python train.py --d_mlp=2560 --vocab_size=43992 --norm_eps=1e-05 --qk_norm=false --tie_embeddings=false --init="uniform" --init_std_qkv=0.0327 --init_std_up=0.0327 --lr=0.000629 --decay_fraction=0.663 --decay_shape="linear" --seq_len=1024 --doc_mask=true --train_tokens=618700000
Each number is 200 + 30 x the weight over the matrix's rms, rounded and kept within 0 to 999. Layers, rows and columns count from 0.

# layer 5 attention output, 640x640, rms 0.0288, rows 411-510, columns 512-543
129,140,162,179,226,216,257,212,170,192,189,221,212,212,261,218,179,170,222,213,193,233,190,198,195,247,209,229,216,224,226,231
177,205,160,185,206,222,279,175,182,179,195,165,190,156,178,225,225,212,184,220,195,248,259,217,186,229,194,179,255,243,216,205
183,250,191,152,183,251,226,275,83,224,184,211,196,225,209,178,178,168,136,200,234,230,219,240,229,164,174,222,247,192,175,216
246,235,182,168,183,199,224,178,189,237,229,141,226,141,147,192,191,205,216,189,199,191,234,189,213,247,180,238,183,290,204,203
184,212,225,162,191,165,167,244,207,219,172,204,214,167,206,205,201,224,163,211,219,170,215,188,178,188,202,198,213,241,176,180
192,216,212,166,225,211,180,195,242,173,217,226,199,193,189,185,265,256,140,148,233,228,197,198,165,284,228,226,207,185,202,184
263,214,194,180,176,180,186,194,186,201,214,218,153,187,211,199,191,202,237,257,222,199,213,172,210,186,219,184,203,171,198,189
204,218,193,172,195,200,192,214,190,186,236,192,220,232,171,175,197,224,195,214,225,170,188,184,166,198,194,206,173,256,244,164
166,206,205,172,181,206,248,201,160,169,224,197,169,217,181,269,237,206,173,209,188,186,178,194,188,183,197,200,215,185,209,201
204,225,244,224,184,218,216,199,107,239,236,196,159,249,196,222,187,189,203,252,147,167,185,156,162,134,174,234,196,253,220,191
184,222,184,168,236,205,196,258,203,224,193,213,188,229,263,248,201,200,198,223,216,191,160,207,193,201,234,171,289,236,177,189
179,190,175,233,190,247,223,216,204,184,187,241,175,211,219,178,180,208,144,186,224,208,191,203,187,157,145,204,240,183,257,191
217,217,161,226,169,210,213,262,181,201,185,269,186,182,146,181,203,225,234,209,199,159,182,198,271,210,189,157,177,168,225,188
206,239,208,232,179,190,234,246,199,180,170,203,133,255,214,248,179,194,216,165,200,163,147,184,211,243,177,200,235,208,226,179
155,234,201,176,208,161,193,202,178,132,233,291,195,226,225,240,205,221,226,196,209,174,175,225,208,194,198,210,203,237,221,196
172,235,183,252,187,111,226,123,226,129,171,203,182,194,184,222,255,223,187,191,213,140,216,167,241,195,176,140,177,131,159,199
185,181,188,146,231,171,198,212,199,158,234,171,167,183,170,233,202,200,173,195,170,196,224,171,149,199,211,172,211,213,235,188
175,158,197,167,204,199,175,186,181,214,216,237,218,207,204,162,224,213,172,184,210,208,199,210,259,175,185,184,164,212,209,196
236,256,181,187,215,220,200,204,199,151,184,182,185,197,196,161,199,183,272,281,249,195,211,182,199,260,204,204,200,192,191,202
161,177,223,217,238,188,168,180,202,202,190,203,216,198,242,164,170,202,212,173,258,206,191,204,295,183,235,202,211,217,169,189
178,188,231,269,93,216,183,181,186,185,229,208,220,175,189,165,234,213,267,235,169,195,146,170,216,198,213,161,212,157,190,178
202,228,194,197,154,224,202,218,237,221,155,192,152,152,193,193,184,212,235,107,190,163,173,241,300,223,185,164,252,209,154,198
201,186,198,200,128,186,233,249,187,196,183,284,269,264,236,124,205,172,186,238,207,213,195,233,275,131,196,211,159,185,119,204
222,230,170,216,248,169,172,220,178,200,237,187,275,232,214,203,289,245,140,250,283,219,219,212,152,195,177,250,220,240,214,182
197,176,143,276,220,229,152,213,270,167,185,199,255,162,207,204,170,250,216,156,154,120,207,205,197,193,204,177,209,185,169,186
234,205,168,206,164,189,242,218,205,197,188,221,243,243,229,194,227,171,176,284,209,180,252,193,156,203,238,191,167,227,191,208
151,226,204,281,233,159,248,159,172,153,203,206,228,108,211,241,159,193,271,184,185,194,126,104,209,209,206,164,181,200,215,182
175,211,194,221,152,167,206,219,188,193,160,218,222,210,189,193,215,213,195,214,200,166,196,175,203,203,192,202,194,181,200,196
231,193,193,258,246,214,128,194,205,207,214,129,253,161,206,238,168,225,255,188,234,147,172,151,134,186,241,221,217,232,147,195
210,197,168,143,250,186,235,226,201,180,200,199,226,209,220,211,187,174,212,226,261,194,259,219,146,201,183,230,207,263,204,252
219,180,201,182,204,225,180,162,186,236,243,215,239,225,193,241,219,216,177,233,228,136,239,179,161,210,230,205,189,180,183,214
134,242,169,166,190,202,204,265,152,208,209,231,201,220,226,168,175,208,174,237,231,198,235,247,216,194,175,214,172,232,194,221
171,228,110,131,280,200,207,180,224,206,222,154,185,211,210,194,135,172,255,169,199,197,178,202,123,167,199,277,210,213,174,186
167,168,266,201,212,239,162,197,303,183,197,206,155,229,195,199,181,188,206,157,205,215,202,239,144,188,218,265,248,201,203,211
186,161,174,149,147,270,237,241,110,219,200,199,192,165,166,211,97,193,229,212,197,205,200,244,203,264,218,213,252,226,216,229
217,142,221,225,168,228,228,199,228,178,187,213,228,137,222,190,174,179,236,214,206,174,234,206,250,217,231,182,225,245,217,244
211,145,189,181,197,240,226,174,233,183,187,187,220,201,214,254,213,232,233,166,170,196,143,231,232,187,193,148,199,158,266,198
234,168,176,253,242,171,211,142,229,218,202,150,251,214,202,174,238,161,177,243,201,242,228,165,200,231,224,183,185,165,141,226
196,210,169,170,199,197,173,270,222,182,215,199,158,203,184,241,162,188,188,212,181,188,188,221,123,187,204,228,233,222,255,225
208,158,228,186,163,189,182,153,172,212,223,145,223,162,243,183,198,250,179,224,167,191,179,203,201,166,190,221,228,157,166,178
195,192,159,209,216,241,262,177,220,215,163,184,214,231,195,201,205,172,232,203,135,156,150,198,231,219,188,132,228,206,200,206
237,171,200,221,203,154,149,144,153,247,161,138,232,186,199,247,168,209,194,225,247,205,220,221,149,202,251,216,158,204,205,186
198,203,239,229,181,215,195,240,195,228,173,203,221,187,197,249,197,237,197,235,180,181,199,216,190,185,175,229,188,194,183,165
151,186,186,162,212,174,214,185,160,198,225,252,193,231,243,216,220,184,188,240,180,268,240,198,206,152,224,207,229,199,125,212
214,187,228,190,211,252,212,160,214,202,132,157,194,137,176,207,224,178,186,187,173,214,189,173,173,175,242,175,193,190,180,181
174,215,171,234,251,166,221,208,182,219,187,172,232,215,168,168,218,181,220,189,170,218,194,268,162,245,158,175,170,230,263,196
176,129,195,245,211,127,189,161,229,160,159,198,270,186,237,203,250,179,191,216,179,212,184,239,252,167,182,225,224,101,168,225
258,244,158,180,219,227,225,275,193,192,243,139,156,172,191,165,218,160,211,189,210,214,215,149,136,225,216,141,238,195,202,181
201,224,214,187,212,236,205,214,180,201,185,211,170,162,201,229,198,214,187,170,217,150,240,211,206,189,197,200,209,232,214,201
186,198,231,197,166,180,206,161,173,206,161,209,200,165,217,217,206,207,235,223,166,235,192,206,201,204,182,212,190,199,254,183
220,206,183,214,205,225,233,167,232,171,232,230,155,215,209,192,202,174,242,213,169,205,183,167,187,212,192,159,208,155,230,188
213,194,164,190,135,200,207,243,178,209,230,214,183,187,174,171,207,159,202,218,194,173,224,255,180,232,155,213,153,217,203,228
194,209,220,178,256,228,150,233,253,250,198,258,240,268,292,186,252,212,145,198,267,202,170,193,184,186,196,232,265,184,192,191
171,254,155,172,207,166,254,221,126,181,275,194,212,204,184,220,172,191,237,229,165,184,209,153,139,172,213,209,162,227,166,211
250,194,184,194,217,236,200,204,207,216,276,196,123,179,189,184,154,188,224,265,190,184,238,214,156,221,240,190,169,210,226,194
225,241,180,198,267,196,160,201,209,198,163,140,205,141,191,216,155,206,244,216,180,108,145,153,239,238,254,131,251,183,154,186
210,238,213,208,234,151,168,195,235,176,190,222,217,187,191,210,192,184,274,174,250,161,158,173,291,160,224,140,193,237,169,202
249,170,209,180,160,208,129,214,239,228,201,201,173,212,218,188,194,218,197,201,240,207,209,177,226,159,222,213,209,186,189,202
212,203,206,181,280,168,200,191,194,193,162,213,263,186,337,180,212,151,196,271,197,234,217,139,174,146,257,282,247,209,138,197
149,212,202,215,184,184,229,182,218,165,207,222,189,184,199,186,226,200,180,219,192,225,216,138,218,199,210,189,152,197,149,197
226,200,206,154,236,164,141,238,149,210,214,194,206,204,206,260,226,258,174,154,253,168,188,212,189,171,198,227,222,254,193,188
192,208,274,226,195,283,181,220,184,237,198,214,249,156,206,173,198,212,172,168,192,217,193,108,196,150,230,219,190,230,117,213
223,286,167,257,209,179,174,212,197,148,185,159,198,189,221,158,207,203,202,228,232,183,190,159,175,230,227,139,179,201,181,183
190,204,252,251,210,201,195,169,199,183,205,203,197,155,202,216,228,180,268,181,249,181,176,226,156,248,285,198,210,215,229,190
205,211,210,193,227,183,233,235,185,189,221,232,166,227,191,254,138,197,177,257,174,194,206,193,241,170,171,210,160,201,260,207
116,118,248,201,209,199,190,191,265,234,249,230,196,310,217,176,199,163,176,195,178,251,196,214,174,178,219,233,166,202,281,227
130,163,218,206,183,212,258,196,149,218,136,265,189,209,220,174,205,187,171,209,206,261,187,175,220,172,224,210,166,240,140,200
185,207,152,199,191,196,210,188,246,171,234,207,215,229,189,171,213,188,196,196,200,229,215,205,210,230,194,168,198,190,211,230
182,128,235,192,228,164,188,209,254,140,162,172,266,261,224,181,156,175,181,167,221,231,179,233,201,247,170,231,269,185,200,198
232,171,185,173,220,177,182,231,210,208,188,181,189,241,142,230,179,226,177,193,156,197,210,181,210,168,172,190,202,209,180,196
217,186,186,258,162,219,160,164,214,186,177,174,167,193,191,140,207,184,229,218,183,205,181,198,172,225,216,167,193,138,224,180
236,124,143,158,199,225,184,193,179,191,208,210,224,242,181,163,252,192,154,202,229,221,210,215,210,261,181,196,175,195,217,216
242,255,171,175,198,205,214,241,182,207,220,152,215,195,182,210,213,200,233,164,175,147,154,219,164,206,184,178,202,226,243,172
193,186,210,215,173,233,208,202,247,188,197,235,265,203,200,207,175,221,190,144,192,188,207,255,221,186,178,198,192,178,197,213
212,252,160,178,188,212,216,212,165,262,177,174,244,145,190,165,236,191,150,208,243,205,191,180,169,255,192,294,156,187,179,197
267,236,249,228,171,238,196,176,181,220,183,130,143,168,167,226,208,204,224,183,154,207,184,198,206,186,210,172,215,177,228,187
236,209,282,244,202,224,162,202,280,240,141,209,199,231,257,207,187,190,151,173,203,194,179,185,231,208,214,212,183,155,100,172
197,216,232,171,248,208,223,177,204,178,243,255,123,221,237,214,186,201,204,179,200,243,188,245,237,169,183,208,169,157,231,211
243,141,204,194,179,231,202,207,263,229,228,211,199,250,166,210,197,197,220,219,169,194,210,152,211,190,217,156,203,187,197,212
195,244,196,198,196,232,197,220,250,172,177,237,145,214,200,153,172,168,216,152,225,199,191,162,215,204,198,230,189,219,198,201
214,193,213,192,190,172,243,154,179,181,179,238,182,200,179,215,245,202,179,220,232,220,168,156,118,209,209,169,191,177,215,203
179,174,174,201,229,179,203,205,196,157,215,208,207,156,207,245,190,186,195,233,214,241,222,167,182,151,216,183,200,209,187,199
177,184,170,163,237,167,197,156,185,177,187,185,256,195,251,297,188,227,180,233,216,220,227,227,200,170,225,242,211,223,169,219
153,185,155,171,207,236,208,186,191,169,187,261,208,193,215,216,187,198,221,173,218,195,155,160,127,175,221,163,215,191,223,192
190,150,177,210,114,211,212,183,233,198,209,227,209,241,199,200,160,154,156,233,200,239,248,213,133,175,172,251,114,200,240,208
232,196,205,245,187,201,217,215,159,215,196,168,201,199,162,204,196,173,219,246,164,208,193,192,227,204,218,178,173,197,210,177
224,196,216,197,182,223,178,191,181,258,231,167,184,211,157,234,179,219,199,177,197,198,157,164,173,174,168,189,240,164,201,189
170,166,154,186,182,220,202,257,216,209,225,193,164,233,203,193,188,194,185,212,222,173,211,241,199,234,229,163,247,173,222,197
219,250,217,203,252,207,157,195,215,195,188,204,251,156,191,184,175,228,197,246,175,172,195,205,164,196,193,180,207,196,183,191
192,252,169,177,276,194,222,154,241,205,207,209,168,159,195,145,170,204,206,142,227,263,259,188,202,219,198,160,182,234,159,190
194,200,201,217,239,164,205,173,274,153,177,250,240,230,264,173,215,178,203,224,199,227,212,192,210,210,236,165,190,155,158,185
196,210,200,151,225,230,197,268,221,198,186,193,183,242,203,208,184,182,225,143,213,184,147,226,182,225,183,193,205,196,246,197
210,177,195,225,257,204,174,184,246,181,214,165,207,191,200,313,181,210,240,219,259,170,199,274,150,239,191,211,250,196,211,206
144,227,206,208,285,208,218,213,224,157,176,170,189,194,207,250,200,228,215,184,204,170,140,212,193,221,202,184,226,231,216,178
175,197,223,229,244,168,165,240,215,206,164,180,233,207,178,167,194,189,273,251,171,169,180,167,219,140,204,200,178,243,202,196
202,179,201,190,217,215,203,228,245,224,232,197,249,202,201,203,188,203,195,183,227,223,184,180,189,222,198,209,198,180,207,213
223,228,190,199,190,162,196,208,187,187,273,189,177,240,204,163,256,191,139,211,187,226,209,212,211,159,187,178,192,171,154,183
214,191,202,170,183,241,168,228,241,238,167,169,197,236,209,206,180,195,149,196,207,175,170,191,121,232,162,201,246,204,232,184
180,196,150,179,214,213,249,184,211,217,189,181,177,209,170,229,246,204,184,206,209,193,194,200,199,206,172,186,203,206,204,190
244,216,194,217,133,167,184,245,240,187,197,195,173,196,183,163,217,195,206,203,213,209,197,241,238,275,232,161,238,239,239,202